Each number is 128 + 24 x the weight over its row's rms, rounded and kept within 0 to 255. Layers, rows and columns count from 0. The size above them is the row's rms in percent of the matrix's.

# layer 8 MLP up, 1024x128, rms 0.331, rows 949-975, columns 0-127
size [132  87 124  43 122 153 129  91  64  61 128  67 104 130 126 116 116  82  75  85 137  85  41 146 122  80 109]
[[127 135 120 106 122 138 138  84 149 156 152 139 121 132 147 127 142 105  92 134 137 166 119 152 131 151 136 154 120 147 138 121 115 123  70 104 109 117 142  82 144 149 147 144 112 118 112 129 116  89 138 106 121 127 131 162 131 181 128 126 132 145 119 104  79 168 137 114  98 130 103 107 167 174 150 150 136 111 135  89 145 128 167 117 123  92 115 150 126 174 158 111 182 151 120 150 149 104 172 112  98 147 107 119  66 105 154 116 138  83 121 128 132 168 178 139 115 140 112  78 156 133 143  96 143 137 111 133]
 [100 161 164 108 120 130  79 134  96 122 119 126 150 143  90 114 104 127 132 139  87 129 105 124 134 147 160  93 164 143 125 119 182 145 100 123 145 126 127 113 124 144 164 159 111 130 146  84 121 127 111 113 138  96 127 123 142 105 110 151 110 128 165  75 133 138 106 129 162 143 129 120 149 122 141 133 130 122 148 143  93 183 155 130 143 116 120 150 134 130  88 135  99  81 137 115 140 117 170 131 154 167 169 153 121 139  97 145 118 139 136 145 126 131 147  69 117  91 134 156  83  80 112 128 126  78 185 113]
 [105 134 133 137 102 114 139 143 142 130 170 123 120 130 117  66 102 141 139 113 162 157  86  90 159 120 116 122 129 110  96 146 128 116 124 136 106 120  89 142 150 146 133 131 106 122 137 117  99  97 144 102 113 100 125 106 109 134 158  93 124 150 106 108  72  93 181 142 175 143 112 106 155 119 152 112 131  84 146 132 135 119 143 163 152 126 129 152 127 155 113  80 143 120  99 130 127 130  96 198 163 161 142 129 147 114  70 110 133 117 164 105 149 152 153 130 174 125 136 146  95 143 132 115 144 151 137 167]
 [146 142 137 152 172 111  92 156 179 120 143 130 126 133 141 111 118 126 137 103 118 172 127 129 154 132  92 100 158 133 121  87 166 153 200 129 137  94 154 148 144 138 163 177 134 110 125  98 136 136 107 135 198 134 147  72 136 133 128 135 116 109 135 143 181 170 136 135 128  62 126 136 139 143 113 143 123 139 129 118 109 119 133 102 134 115 113 146 112 127 136 134 124 121 105 134 166 143 114 153  88 112 150 137  92 170 127 103 150 125 104 154 123 107 182  76 134 114 138 132 143 136 139  92 128 139 125 123]
 [102 129 104 136 158 134 116  84 156 167 101 141 135  98 106 175 128 111 151 111 122 122 111 151 151 141 125 100 133  98 140 110 146 151 134 150  78 110  97 146 149 140 106 117 126 117  78 153 161 185 119 168 163 120 116 114 103 176 129 113 108 173 138 105 126 137 127 144 141 141  96 133 110  93 184 118 151 164  95 151 149 126 170 159 152 136 109 179 104 169 110 145 136 137  91 144 119 111 119 129 138 142 148 141 100 113  98 163 130  96  97 150 119 139 114 133 145 113 135 143 154 136 120  96 142  95 160 130]
 [126 129 166 141 142  99 114 116 161  97  88 119 161 160 109 129 100 105 130 207 101 106 134 152 114 121 123  91 150 119 112  84 127 111 134 102 148 158 133 102 129  96 124 109 106 151 152 140  84 132 104 111 126 107 155 150 127 134 113 165 109  65 108 146  89 104 109 116 106 139 145 132 147 137 102 174 157 132 119 108 137 150 154 139 116 100 153 125 124  86 162 128 130 123 147 124  96 115  93 125 119 154  95 126 161 145 112 149 126 129  74 185 134 138  79 127 128  97 123 151 139 136 138  83 134 143 142 135]
 [126 112 147  96 114 120 115 121 144  93  87 120  80 163 151 135 118 117  93 174 133 132 135 131 128 163  92 101 129  93  96 146 125 110 126 146 106  93 132 103 157 141 148 106 204 158 121 139 128 105 152 116 122 141 149 136 135 134 129 137 110 105  90  69 143 118 139 135 119 164 129 147 120 125 134 143  57 135  79 133 180 132 130 124 165 100 123 119 150  70 128 142  87 164 127 126 130 106 124 131  88 109 113 130 144 132 176 142 138 131  88 142 105 148 157 102 110  93 139 112 122 136 155 134 133 135 143 128]
 [ 84  92 154 130  79 118 143 155 128 126 117 143 151 142 138 117 120 155 103 193  99 141 126 118 132 135 132 153 116 120 106 126 169 143 123 130 116 100 116 105 142  55 122 121 111 121 147 100 134 104 141 143  93  96 132 163 123  73 133 142 137 142 131 134 127  95 145 106 139 145  95 149 135 149  96 123 131 125 141  94 121 124 132 179  65 124 165 171 164 135 139 136 115 173 141 119 157  89  72 115 162 124 139 153 135 114 140 119 104 149  95 130 128 109 121  80 123 140 139 134 152 108 171 162 113 129 140 115]
 [169  84 132 112 130 124 146 124  83 121  82 103 124 141 150 144 103  86 136 147 153 156 129 183  95 121 120 148 133  88 126  64 153 118 110 140 111  89 149 117 148 108 158 153  94 121 174  77 168 135 149 126 153 166 150 126 118 121 132 104 137 106 124 142 151 129 124 113 134 120 103  92 126 107 140  99 157 150  95 107 177 116 155 120 130 128 166 144 146 137  90  99 111 149 125 125 108 130  92 113 141 127 135 139 135 144 104 144 115 112  76 100 116 134 155 128 151 137  94 144 157  86  85 117 118 106 152 132]
 [121 152  86  78 135  76 112 181  75 140 127 138 175 134 183 132 110 119 164 126 122 103 134 149 111 100 127 115 154 115 135  91 125 161  93 103 100 111 105 129 133  99 116 128 164 115 125 108 128 146 143 145 137 166 133 127 134 108 106  71 111 127  90 114 133 114 124 108 119 146 177 118 152 145 108 121 153 129 125 119 138 161 173 111 130 132  84 116 141 112 133 174 140  83 151 130 146 168 149 110 141  85 151 102 128 134 127 155 115 116  75 143 134 145 112 128  97 119 134 118 142 119 142 131 110 176 114 102]
 [152 153 149 158  95 118 142 126 148  88 146 125 132 153 113 141 116 120 149 132 143 128 165 111 127 111 116 112 119 160 137 129 114 112 127 130 139  80  98 137  73 154  85 141 166  69 101 143 110 139 112 129 153 123 112 176  89 155 109 111 123 125  78 100 130 168 136 118 127 105 163 144 140 136 171 115 117 135 128 104 132 182 119 131 152 125  92 122 135 124 159 114  95 119 124 115 160 117 178 132 145 163 125 145 153 154  63 162 130 104 142 147 152 148 130 106 108 122 118 140 136 151 147 132 100 133 141  58]
 [130 136 103 119 117 135 136 133 134 183 110 108 129 124 145 175 137  92 153  69 142 121 147 128 130 163 108 125 139  90 154 134 135 145  79 128 141  87 114 171 155 144  98 114 123 127  95 121 143 135 130 137 156 121 135 158 135 147 107 130 130  94 132 144 166 134 159 124 110  96 131  93 142 114 111 135 129 119 174 114 119 141 187 144 156 100 111 178 135 161 164 101 166 143  67 151 141 107  96 126 119 135 151 129 115 107 156 134 122 104 119 120 130 130 144 115 140 118 118 126 161  82 143 181  74 126 172 138]
 [111 106 134 139 151 132 100 118 124 107  89 124 131 140  80 107 128 135 146  89 171 107 147 120 132 127 131 181 100 133 116  94 155  86 130 131  87 163 106 152  87 139 105 117 132 119 117 152 114 113 131 116 125  96 125 158 136  93 134 141 137  78 173 135 183  95 145 109 104 142 117 131 123 122 166 116  73  97 181 142 101 149 108 146 167 182 145 126 143 191  91 104 137 150 156 109 129 102 121 126 135 117 122 162 140 124 145 101 104 137 153 145 115 146 131  92 112 136 106 113 122 143 120  89 127 143 117 131]
 [ 87  95 149 112  86 141 153 115 146 133 128 176 193 151 136 119 148 125 136 168  88  95 148 131 165 145 132 129  99 176 126 107 164  89 165 135 101 125 157 126 117 120 120 109 131 142 128 108 104 119 155 107 141 105 121 161 164 142 122 127 141  84 117 138 190 115 114 113 137 129 119 141 126 113 110 105 127 125 134 159 145 100 136  83 165 110 132 135 140 143 119 136 119 138  89  90 151  81 151 158  94 164 116 114 159 156  96 122 161 116 166 128 131  85 139 163 144 152 151 149 151 134 159 108 132 123 119 128]
 [111 121 120 155 111  72 127  82 148 140 129 128 111 129 134 116 159 127 181 117 131 150 150  91 129 121 131 148  89 135 150  75 124 127 164 136 117 133 147 103 137 122 114 149 119  46 126 149 139 165 115 121 139 178 114  99 108 127 126 148 130 148 123 120 142 161 133 158  97 152 138 145 123 151 114 125 139 125 128  90 132  89 122 139 147 124 121 144 118 163 102 135 136 160 145 123 117 135 144  87 149 156 124 102 105 166 122 139 161 157 118 112 106 173 174  98 161 110  81  95 138 150 142  64 102 114 126 156]
 [120  95  90 107 137 163 135 156 112 189 130 119 156 126 135 155 148 119 131 123 148  69 117 164 125 128  66  82 123 108 108 124  83 121  84 145 128 104 101 131 119  90 136  70 147 100  97 121 140 159 102 139 145 106 133 119 143 109 130 137 136 108 102 125  98 146 129 123 150 122 121  98 100  85 135  79 120 109 144 102 127  90  95 105 153 109 171 185 134  93 166 133 132 128 143 126 113 138 149 108 106 140 143 106 137 143 132  90 114 129 162 141 118  95 152 107 124 131 161 114 138  91 131 132 119 117 126 103]
 [150 128 151 147 132 133 118  88 107 131 106 121 159 137 107 170 141 133 136 112 134 107  89 142  89 100 134 113 104 155  80 120 155 162 113 103 130 138 136 160 113 119 121 144 124 127 128  96 130 117 114 114 166 146 136 131 113 175 161 107 104 138 148 148 129 129 139 150 146 138 110 112 127 172 124 146 144 128  98  71 124  76 133 116 114 111 173 117 139 116  78 122  88 127 168 166 142 111 109  82 117 137 133 118 127 132  85  63 138  59 102 124 133 129 105 151 124 122 134 138 124  80 135 147 180 108 121 101]
 [143 166  89 101 172 137  97 155 120 149 135 133 138 151 149 141 154 113 104 130 131 144 119 161 147 101 139 187 112 158 124  91 124 105 108 124  98  85 123 131 158 138 147 113 104 132 133 148 101 143 138 103 115 146 191 140 129 133 119 110 135 116 170 135 140 109 154 111 195 131 144 121 161 137  94  91 139 146 153 114 103 174 124 149 117 166 135 126 130 149 140  95 134 102 153 131 132 113 132 125  72 137 145 136  65 158 126  97  84  89 121 123 148  84 145 102 130  83 141 129 136 113 145 125 146 137 141 132]
 [124 146 104 109 141 144  91 134 164 158 112 109 154 124 112 148  85 137 106 107 120  71 118 122 126 130 128 106 124 113 119 128 142 170 141 126  79 133 117 157 146 170 153 118 161 143 143 132 187 135 142 122 113 128  98  95 134 132 119 139 154 176 159 131 128 154 143 126 139 124 119 150 152 144 123  88  90 119 113 133 156  69 116 145 123  96 107 203 179 142 126 123 107 156 113 121 123 110 138  85 149  82 128 123  91  97 155 130 119 134 111 116 148 146 155  99 140 133 160 101 146 144 138 149 180 155 118 134]
 [117 144 125 106 120 145 103  95 113 125  97 125  94 124 163 178 128 137 144 124 133 104 146 156 176 136 169 128 113 111 115 137 130 135 108 170 139 119 128 158 158 137 146 114 109 143 111 133 112 134 101 151 150 101 123 146 144 153 119 146 152 160 119 148 131 189 172 121 125 118 148 151 159  91 148  84 122 160  95 129 151 114 142 159 128 145 126 139  99 103 136 138 140  77 127 172 130 117 100 136 130  92  92 131 152  99  94 104 115  65 153 121 145 142 205 129 119 159 176 113 132 110 149 108 119 150 115 123]
 [143 117 106  98 145 166 123 164 143 147 118 164  81 128 139 136 121 148 131 142 121 107 124 122 140 181  97 145  97 112 126 133 119 113 114  95  86  96 145 152 153 112  90 144 170 154 142 145 141 110 150 114 163 122 120  99 105 153 116 141 155 134 131 106  94 130 131 145 131  97  99  84 133 126 145 155 147 138 150 105 121 142 149 140 141 133 127 173 143  59 107 153 105 149 184 120 152 142 189 130 147  99 135 140 137 164  86 135  95 120 114 142 101 119  89 168 135 163  97 122 124 113 122  84 105 131 144 135]
 [110  90 164 122 120 108 122  94 160 128 129 116 153 134 100 128 180 125 120 109 159 111 151 120 129 182 136 126 150 127 135 122 126 110 134 128 102 147 131 146 123 154  87 129 129 122 110 126 103 104 127 137  91 114 129 107  91 177 149 106 116 112 139 122 159 136 108 109 153 188 137  92 103 101  93  81 104 154 151 107 112 133 113 164 178 185 142 146 156 161 116 117 182 149 135  89 154 148 147 122 162 117 123 144 151  88 137 112 115 133  94 153 128 108 171 131 172 158 140 135 143 150 101 104 140 140 130 138]
 [ 93  86 120 170 134  82 146 133 155 176 161 130 153 125  95 142 113 128 122 113 129 105  91 108 146  89 171 118 126 147 111 140  69 159 177 158 109  86 153 117 153 152  92 110 131 113 122 161 119 108 118 137  94 116 120 158 147 105 102 123 137 165 133 130 112 140 157 111 172 115 144 147 128 138  76 156 129 120 123 173 145  72 123 118 136  95 162 130 132 114  98 135 145 140  98 103 133 146 150 163 139 106 117 111  92 128 118 181 108  96 142 117 144 151 149 129 130 106 118  92 133 130 136 102 126 123 134 125]
 [ 84 125  83 113  94 140  82 143  99 138 108 100 133 117  93 109 159 110 102 136 140 101 143 190  92 114 122 156  94 119 133 116 168 141 121 108 153 121  95 135 161 148 123 129 121 153 115 157 158 156 114 128 135 139 167  97 171 164 112 123 123 133  80 123 141 140 108 135 120 177 128 154 115 119 149 128 122 139 140 173 167 161 168 150 151 113 172 159 111 123 146 112 146 142 126 139 147 134 109  96 125  99 101 129 132 164 142 130 122 164  99 181 113 180 110 151 126 124 121 131 120 100 135 144 114 158 133  93]
 [126 154 151 131 118 129 138 133 138 124 132 138 158 116 131 110 137 122 150 145 117 103 108 172 157 142  95 139 182 139 117 157 134 180 135 134 126 123  96 117 142 108 106 135 132 118 121 143 110 127  75 120 121 113 165 111 184 158 100  98 128 146 112 138 132 142 150 123 171 154 138 122 128 125 144 174 125 210  83 131  95 134 131 112 149 135  86 123 140 161 135 111 171 176 136 114 166 136 131 104 135 143 133 115 152 118 136 121 131 143  97 158 150 154 103 119 122 131 181 160 144 135 155 131  75 113  85  81]
 [ 96 154  88 128 136 144  89 106 133 127 139 117 147 112 155 118 125 142 102 151 131 160 112 129 102 130 126 133 124 144 142 105  94 121 130 128 146 105 126  73 110 174 100 117 114  83 159 147  98 132 162 139 116 124 142  77 133 172  93 117 105 120 102 103 131 125 102 134  88 148 145 136 189 136 116 116 139 129 101 123 160 147 143 151 110  96 125 138 108 158 133 149 127 178 123  47  84 154 154 105 137  92 113 124 167 117 128 144 131 114 115 114 108 151 166 120 138  93 138 109 137 103 167 138 170 157 117 137]
 [100 114 127  48 130 115 115 142 135  88 142 143 167 180 130 128 137 152  96 130  81 131 145 169 116 129 126 130 149  94 119 145 169 124 149  95 107 113 175 139 138  97 113 144 131 169 179 147 149 129 103 129 106  68 146 132 163 150 148 122 108 142 109 126 131 135 138 115 126 143 137 142 168  99 183 111 132 136 132 148  99 172 139 112 140 136 136 144 157 115 128 124 128 131 124 162 134 105 192 129 161  83  76 127 130 149 144 147 106 127 109 102 138 155 123 147 134 112 135 122 113 113 142  97 156 146 127 139]]
# layer 8 MLP down (transposed), 1024x128, rms 0.0952, rows 949-975, columns 0-127
size [137  89 115  46 136 154 176  84  79  63 124  71  93 124 133 107 114  83  71  84 148  90  42 117 124  80 113]
[[125 102 107 146 145 132 135 108 105  99 123 117 182 158 121 110 123 136 123 110 104 133 112  74 139 104 155 154 139 103 106 127 118 113 110 144 148 123 168 114 129 160 105 193 114 140 140 109 103 130 118 127 135 177 103 156  93 157 158 150 127 103 107 117 141 114  68 106 149 121 118 119 122  98 119 118 114 139 131 117 133 106 145 128 131 123 102 108 152 193 122  66 126 118 107 106 132 151 103  93 138 142 149 158  95 137 110 157 153 176 131 142 122 111 153 106  70 113 122 109 119  91 113 124 161 134  78 157]
 [135 108 147 129 142 147 138 138 125  99  98  86 138  84 160 121 143 116 147 118 131 113  91  98 134  86 117 141 131 162 121 133 123 109 145 118 117 112 100 130 107 141 147 121 164 149  98 152 157 136  78 105 105 126 133 136 186 144 128 102 188 128 177  82 135 159 119  96 123 143 135 103 136  98 119 160 151 127 113 194 151 126 166  98 129 152 116 101 152 120 146 127 145 152 103 134 110 101 105 100 124 138 106 111 105 165  79 125 105 155 130  92 116 170 164 108 134 138 118 142 105 150 142 139 146 154  91 102]
 [118 188 123 100 143 154 133 110 154 130 129 132 141 114 103 162 122 134 111 156 139 143 134 125  82 134 144 168 139 141 159 149 198 119  96 116 110 123 128 105  71 120 122 117 136 190 127 147 125 126 166 156 111 122 151 102 164 127 106 132 160 147  89 187 160 179 130 102 139 142 167 106 135 142 141 114 158 154 141 105 140 132 139 107 106  96 118 132 133 118 114 113 103 142 136 128 156  71  87 112 130 141 100  90 154 168 143 145 121 124 144 151 111 140 121 126 119 152 145 132 128 141 108 167 129 173 139 126]
 [149 127 143 143 118 143 159 121 111 140 141 148 200 135 129 150 124 111  83 135 142 111 149 105 164 130 134 155  64  90 104 128 118 148 126 124 137 142 108 103 105 122 140 139 172 107 101 153 112 122 146  96  99 160 118  83 137 153 124 139 179 157  84 135  92 131 117 138 139 158 141 123 128 154 128 127 114 132 131 155 125 130 120 103 135 145  62 102 175  96 120 120 154 131 100 107 104 104 157 142 134 133 136 165 155 118 127 138  90 110 177 125 135 164 117 144 174 170 140 166 115 159 134 141 151 113 154 121]
 [131 108 111 155 144 131 155 105 106 155 131 154  98 191 115 116 142  93 101 161  92 121 129 119 114 141 127 105 139 150 128 192 126 101 167 121  89 158 133 113 139 111  93 104  93 125 113 139 110 142 149 160 162 126 119 173 123  94 178 141 134 102 131 116 117 137 138  86 152 131 148 134 121 154 155 149 127 144 141 140 119 131 123 168  96 111 120 122 110 195 112  95 144 160 165 160 122 137  96 119 138 140 127 109 151 114 134  92 172 154 120  98 160 111 121 109 136 150 127 108 128 169 126 109  85 161 164 129]
 [117  97  91 122 175 131 144 106 202 158 162 122 139 137 114 125  91 163 125 123 156 161 130 174 127 101 148 118 139 159 136 159 125 167 133  96 161 171 147 130 147 155 137  91 195 133 138 168 125  99 166  93  84 149 119 148 140 103 136 103 142 132 157  96 113 140 111 105 129  82 139 125 113 124 143 129 176 120 119 125 107 134 132 156 108 113 110 123 113 117 155 113 104 115 158 146 100 141 110 107 139 136 112 154 130 105 114 141 171 125 112 143 123 161 109 131 139 127 119 119 102 153 155 105 129 169 122 172]
 [135 108  95 142 156 129 134 130 104 124 147 133 103 143 105 119  92  98 144 159 113 121 106 153 171 164 122 123 130 113  79 145 161 119 144 128 125 155 127 120 137 174 144 117 138 150 137 170 105 102 124 185 103 120 120 136 109 130 111 174 119  87 112 108 177 102 126 118 134  82 152 168 102 182 132 114 116 125 127 145 125 142 138 150 134 115  92 145  85 100  88 160 112 150 151 127 116 158  84 155 122 185  93 142 110 100 159 148 143 158 147 121 128 128 127 160 115 119 146 127 119 136 154 177 107 150 112 157]
 [118 133 100 128 142 138 128  94 154 110 167  86  98 118 150 141 116 159 126 140 116 119 138 156 136 107 150 130  99 124 118 149 122 144 110 155 160 123 111 126 135 110 124 104 130 114 127 156 111 163 120 103 105 120 109 201 142 131 128 112 105 115  77 120  89 143 140 148 145 139 137 120 101 124 133 114 133  97 101 153 157 137 136 149 116 165 113 136 138 162 108 117 134  54 149 137 145 108 128 120 201 158 126 115 102 178 167 152 168 108 111 170 130 103 150 163 118 146 147 134 124  78  89 121  95 170 125 131]
 [148 134 108 141 119 136 142 151 115 121 127 131 165 134  75 129 120 139 135 125 119 131  83 145  80 173 142 178 148 163 110 136 138  97 117 129 119 145 123 141  98 125 142 129 147  78 135 126 103 140 171  64 154 139 108 140 120  68 134  79 123 115 122 148 111 151 140 111 137 127 104 174 151 129 128  87 150 149  83  87 134  92 130 114  99  95 126 113 126 129  92 113 111 104 142 123 117 120  95 136 143 146 144 107 131  52 130 163 153 135 120 126  99 166 122 107 132 138 136 126  94 122 115  91 106 153 134 154]
 [ 92 115 114 146 152 151 128  89 145 135 153 122  98 144 164 141 136 115  94 152 119 117 125 129 118 140 151 155 170 124 154 154 126 120 183 108 142 168  94 117 105 133 103  72 154 154 136 133 148 118 122 119 143 134 138 141  91 121 146 114 108 110 109 131 114  91 128  98 124 140 108 120 140 112 148  96 109  94 160 127 119 133 117 152 120 120 115 125 123  93 114 126  93 153 141  95 133 154 122 113 171 113 200  68 143 135  95  70 118 138 191 105 115 116 146 114 150 115 112 180 152 148 145 103 135 141 116  94]
 [104 162 126 138 101 128 167  97 157 153 145 112 138 145 123 130 118 118 128 115 104 119 155 109 133 178 169 119 130  90 137 130 116 123 148 148 103  94 152 168 109 105 154  95 160 152 121 123 117  89  93 107 136 124 126 137  78 135 103 195 136 141 158 139 125 137 138 132 135  90 119 162 165 104  89 104 139 126 136 118 113 109  58 110 166 132 124  93 120 111 141 104  80 165 109 139 155 127 159 178 120 100 132 119 161  81 128  87 141 135 143 151 121 103 136 144 155 145 115 140 131  90 126 116 119 135 153 131]
 [105 161 111 193 161  73 108 135  91 120 192  78 143 159 117  81 113 124 157 111 115  99  99 103 111 132 141 102 138 121  79 162 124 126 121 141 155 127 163  93 108 146 132 148 151 129  96  81 137 115 119 131 125 156 100 124 149 150 150 119 119 136  94 156 139 136 120 169 114 130 127 118 128 109  94 147 133 122 139 146 152 111 133 115 133 100 111 112 140  98 151  91 120 108 110 138 162 149 156 153 102 102 133 106 110 120 141 103 165  83 163 172 147 129 100 140 121 127 138  97 134 118  94 130 110 132 101 158]
 [131 147  98 138 126 115  99 152 155 122 127 169 126 102 121 113 159 101 162 151 127 101 128 135 132 129 111  74 106 136 164  95  85 144 131 111 151 134 191 142 158 154 125  97 146 124 154 128 134 148  98 152 134  76 141 112 142 161 108 135 130 130 133 103 115 142 138 111 167 136 129  96 148  98 145 174 133 123 114 108 123  84 146  99 119 135 121  97 177 132 111 105 148  64 146 187  89 113 127 160 130 110 125 158 102 109 141 166 146 107 130 124  89 124 125 159 136 114 151 104 100 123 160 102  93 132 112 125]
 [145 141 117 146 144 133 147 151 166 153 167 125  96 118  75  96 172 148 126 111 118 128 124 135 102 181 113 111 114 116 115  89 199 106 149 132 124 152 184 137 127 111 132 142 152 139 113 129 103 114 110 127  91 102 105 115 112 134  69 145 122 140 115  95 144 101 138 110 107 111 179 129 135 134 123 129 102 152 130 101 113  93 113 117 156 146 131 149 115 157 143  96 172 149 165 134 162 117 126 154  92 115 140 126 138 131 148 151  99 171 131  91 127 161 130 122 132 161 130 183 134  81 113 144 146 130 131 110]
 [155 103 108 165 139 137 108 117 102 148 145 142 132 128  98 151 146 120 153  69 116 107 140  58 144 169 131 132 141  82 143 119 124 134 170 115 139 125 170 159 161 114 107 132 140 123 107 122 106 145  97 111 140 129 120 139 154 112 156 132 139 134 157  98 134 173 106  99 103 131 101  93 165 149 109 127 130  81 125 108  78 126 109 153 141 101 120  98 126 146  75 128 149 137 165 137 149 165 137 138 128 179 130 150 135 120 161 129 142 160 123 110 131 140 144 148 118 170 130 117 148  67 156 131 129  85 116 109]
 [113 119 123 130 120  98 118 140 125 130 120 191  38 155 125 105 121 148 107 120 143 104 125 141 103 125  93 126 119 119 149 120 159 137 179 130 166 169 130 119 153 138  82 149  90 125 164 154 131 123 143 125 124 144  81 129 137 131 108 105 119 150 140 145  91 109 104 110 137 152 157  97 129 144 151 169  95  93 106 120  89 147 148 153 103  97 112  98  99 139 123 103 159 115 135  97 162 148 136 108 126 138 108 114 164 165 177  93 131 113 113 116 171 114 120 129 146 141 142 154 127 150 169 112 141 128 111 143]
 [141  93 117 115 132 125 137 146 108 104 149 179 148 141 118 129 153 109 124 109 131 146 165 102 133 124  86 125 107 122 141 165 125  81 106 126  96 114  98 135 142 141 108  76 177 156 100 183 105 139 126 142 105 105 118 127 159 120 168 191 121  70 127 126 125 146 133 124 131 146 133 110  71 135 132 164  90 145 145 169 128 164 137 113 132 100 112 135  78 150 141 148 112 157 108 131 128 145 117 126 140 115 139 132 156 125 165 184 143 140 142 115 129 123 104 120 147 123  97 162 113 133 152 112  98 145 162 165]
 [ 90  93 138 109 151 118 140 151 156 135 126 132 150  65 123 108  96 125 113 140 129 163  90  89 145 144 121 123 123 129  85 118 128 139 172 100 126 193 135 145 119 118 126 103 140 105 161 126 114 150 137 168 181 130 112 137 129 128 112 161 149 147  84 143 102 155 141 137 134 113 128 138 124 128 147 158 148 119 129 126 108 149 180 170 143 124 162 160 139 126  84 137 147 111 111 111 118 133 122 132 116 137 123 134 127 115 110 149  95 112 133 167 105 152 152 121 129 153 109 145 126 153  77  78  63 148 148  77]
 [151 129 145 144 147 137 148 129 128 125 116 157 112 125 129  97 111 166 127 151 137 194 152 105 157 153  74 138 126 126 169 131 134 103 135 135 149 125 153 103  83  98  83 124  89 130 126 155  96 150 128 146 126 137 157 119 122 123 156 137 147 104 111 142  79 122 139 138 127 156  91 139 134 153 176 137 124 118 142 110 105 178 175  92 111 155 134 103 139 138  97 117 117 115 165 130 123 112 139 118 135 169 122 122 169 115  99 161 111 178 152 153 103  97  98 110 112 122 153 122 111 105 147 161 138  96 132 190]
 [131 174 114 155 106  86 120  96 153 100 139  79 130 119 115  82 111 129  94 120 191 141 106 121 130 129 161 105 165  99 179  92 128 117 113 145 138 119 132 108  82  86 130 150 172 104 129 104 140 163  81  90 127  98 114 144 119  75 120 137 151 112 102 122 132 144  89 135 161 167 138 143 160 124 120 108 112 121 129 118 148 130 146 120  84 147 142 106 153 119 135 130 108 149 149 109 160 174 149 124 143 124 122 145 164 123 130 122 137 143 152 118 106  98 153 125  99 140 121 152 167 108 148 139 123 173 137 140]
 [133  92 118 141 139  98 144 113 150 132 137 138 148 114  99 106 118 150 135 101 131 152  67 142 115 140  62 139 121 133 160 179 135 117 119 127 112 158 172 161 108 119 115 154 168 121 124 133 109 123 150 148 142  55 139 110 142 135  86 144  86 156 118 113 116 104 121 134 129 100 121 125 120 113 119 125 142 134 140  94 109 155 134 130  80 158 148 150  95 121 141 167 118 116 203 120 115  98 143 141 121 124 136 165 170 112 120 123 114 113 166 113 102 117 146 110 125 139 103 136 136 162 135  69 103 147  93 114]
 [154 110 125 124 146 147 123 141 121 100 135 179 149 106 153 149 162  90 152 132 116 110 112  90 136 153  84 121 151 122 101  84 129 102 146 108 103 133 136  94 180 113 141  98 125 113 122 129 136 145 149 120  88 115 128 145  65 130 118 121 130 134 135 100 140  78 110  94 157 128 156 102 146  93 100 147 132 105 145  90 147 146 125 121 154 108 173 103 140 169 110 119 139 138 181 143 135 133 107 104 104 140 117 144  87 178 143 151 144 115 125  85 126 154 132 130 130 135 108 169 155 116 138 108 167 145 162  90]
 [138 167 122  94 146 164 114 139 102 104 138 115 130 135 125 109 110 130 146 106 120 158 103 120 113 108 144 127  86 124 148 111 110 108 115  64 156 161 133 138  94  68 135 101 158 109 144 100 167 132 133 102 159 150 148 120 105 122 153  95 144 132 148 164 145 111 130 140 122 148 147 107  89 151 173 108 130 130 104 101 132 153 127 143  95 121  88 114 142 123 150 135 132  96 150 191 105 143  91 125 109 167 128 156 101 145 117  79  97 119 110 171 142 116 156 114 118 152 141 133 112 124 119 170  89  98 165 113]
 [106 112 101 170 133 111 136 106 128 128 149 147 122 116 161 139 133 148 156 173 136  93 133 124 111 126 165 119 148 138 144 156 123 114 153 102 114 100 152 154 127 159 116 146 142 148 157 123 139 147 144 144 113 140 109 121 153 114 151  79 135 102 156 115 130 100  79 106 119 165 107  63 122  97 154 157 140 115 157 105 130 109 114  94  73 108 113 128 123 120 149  86  87  96  79 109 156 124 119 117 109 145  93  87  93 133 133 128 135 117 127  88 158  77 101 119 132 137 102 117 110 115  95 187 131 147 129 117]
 [143  96 128 145 131 149 139 111 129 118 130 109 136 161  80 176 134 133 132 116 140 131 131 124 144 121 113 141 127  87 127 124 113 120 143 155 148 146  76 154 151 114 112  71  88  89 152 122 180 111 109 117 100  93 170 130 139 102 145 124  94 117 135 136 131 127 125 175 151 128 149 104 170 113 144 130 117 155 118 143 100 181 130 110 136 136  90 171 182 111  99 117 121  99 175  99 141 119 122 163  63 112 133 128 131 170 143 113 144 132 132 107 128 104 108 140 129 144 114 108 107 172 137 142 157  88 134 104]
 [105 139 114 172 109 132  93 127 120 111 128 119 131 134 153 104 114  90 125 139 118 144 148  69 133 137  76 144 156 113  84 128 109 165 153 136 117 119 106 145 129 133 143 169 109 135 135  82 142 124 196  78 103 152 122  98 105 122 161 145  89 130 150 128 127 156 132 107 101 112 134 124 123 122 100  80 114 135 119 144 155 141 147 146 126 172 111 110 172 120 143 131  80 130 102 132 155 140 144 135 167 123 190 125 135 125 151 107 117 129 162  88 125 115 140 117 160 117 110 141  81  96  95 123 161 139 101 132]
 [139 166 120 123 138 123 121  92 112 150 127 104 127 103 117 139 112 138 102 117 111 134 149 110 117 106 111 145 161 136 136 140 100  93 161 131 136  96 172  80 144 141 132 141 129 105 147 179 173 106 170 141  90 130 134 112 169 134 183 118 115 137 109 100 161 142 154 111 113 168 142  94 110 132 111 124 110 170 160 117  95  88 138 126 120 127 129 166 132 168 128 128 153 102 133 146 125 123 128 111 134  83 116  96 119 107 119 106 136 127 120  55 123 135 105 123 150 180 119 205 125 115 151 123 144 143 148 119]]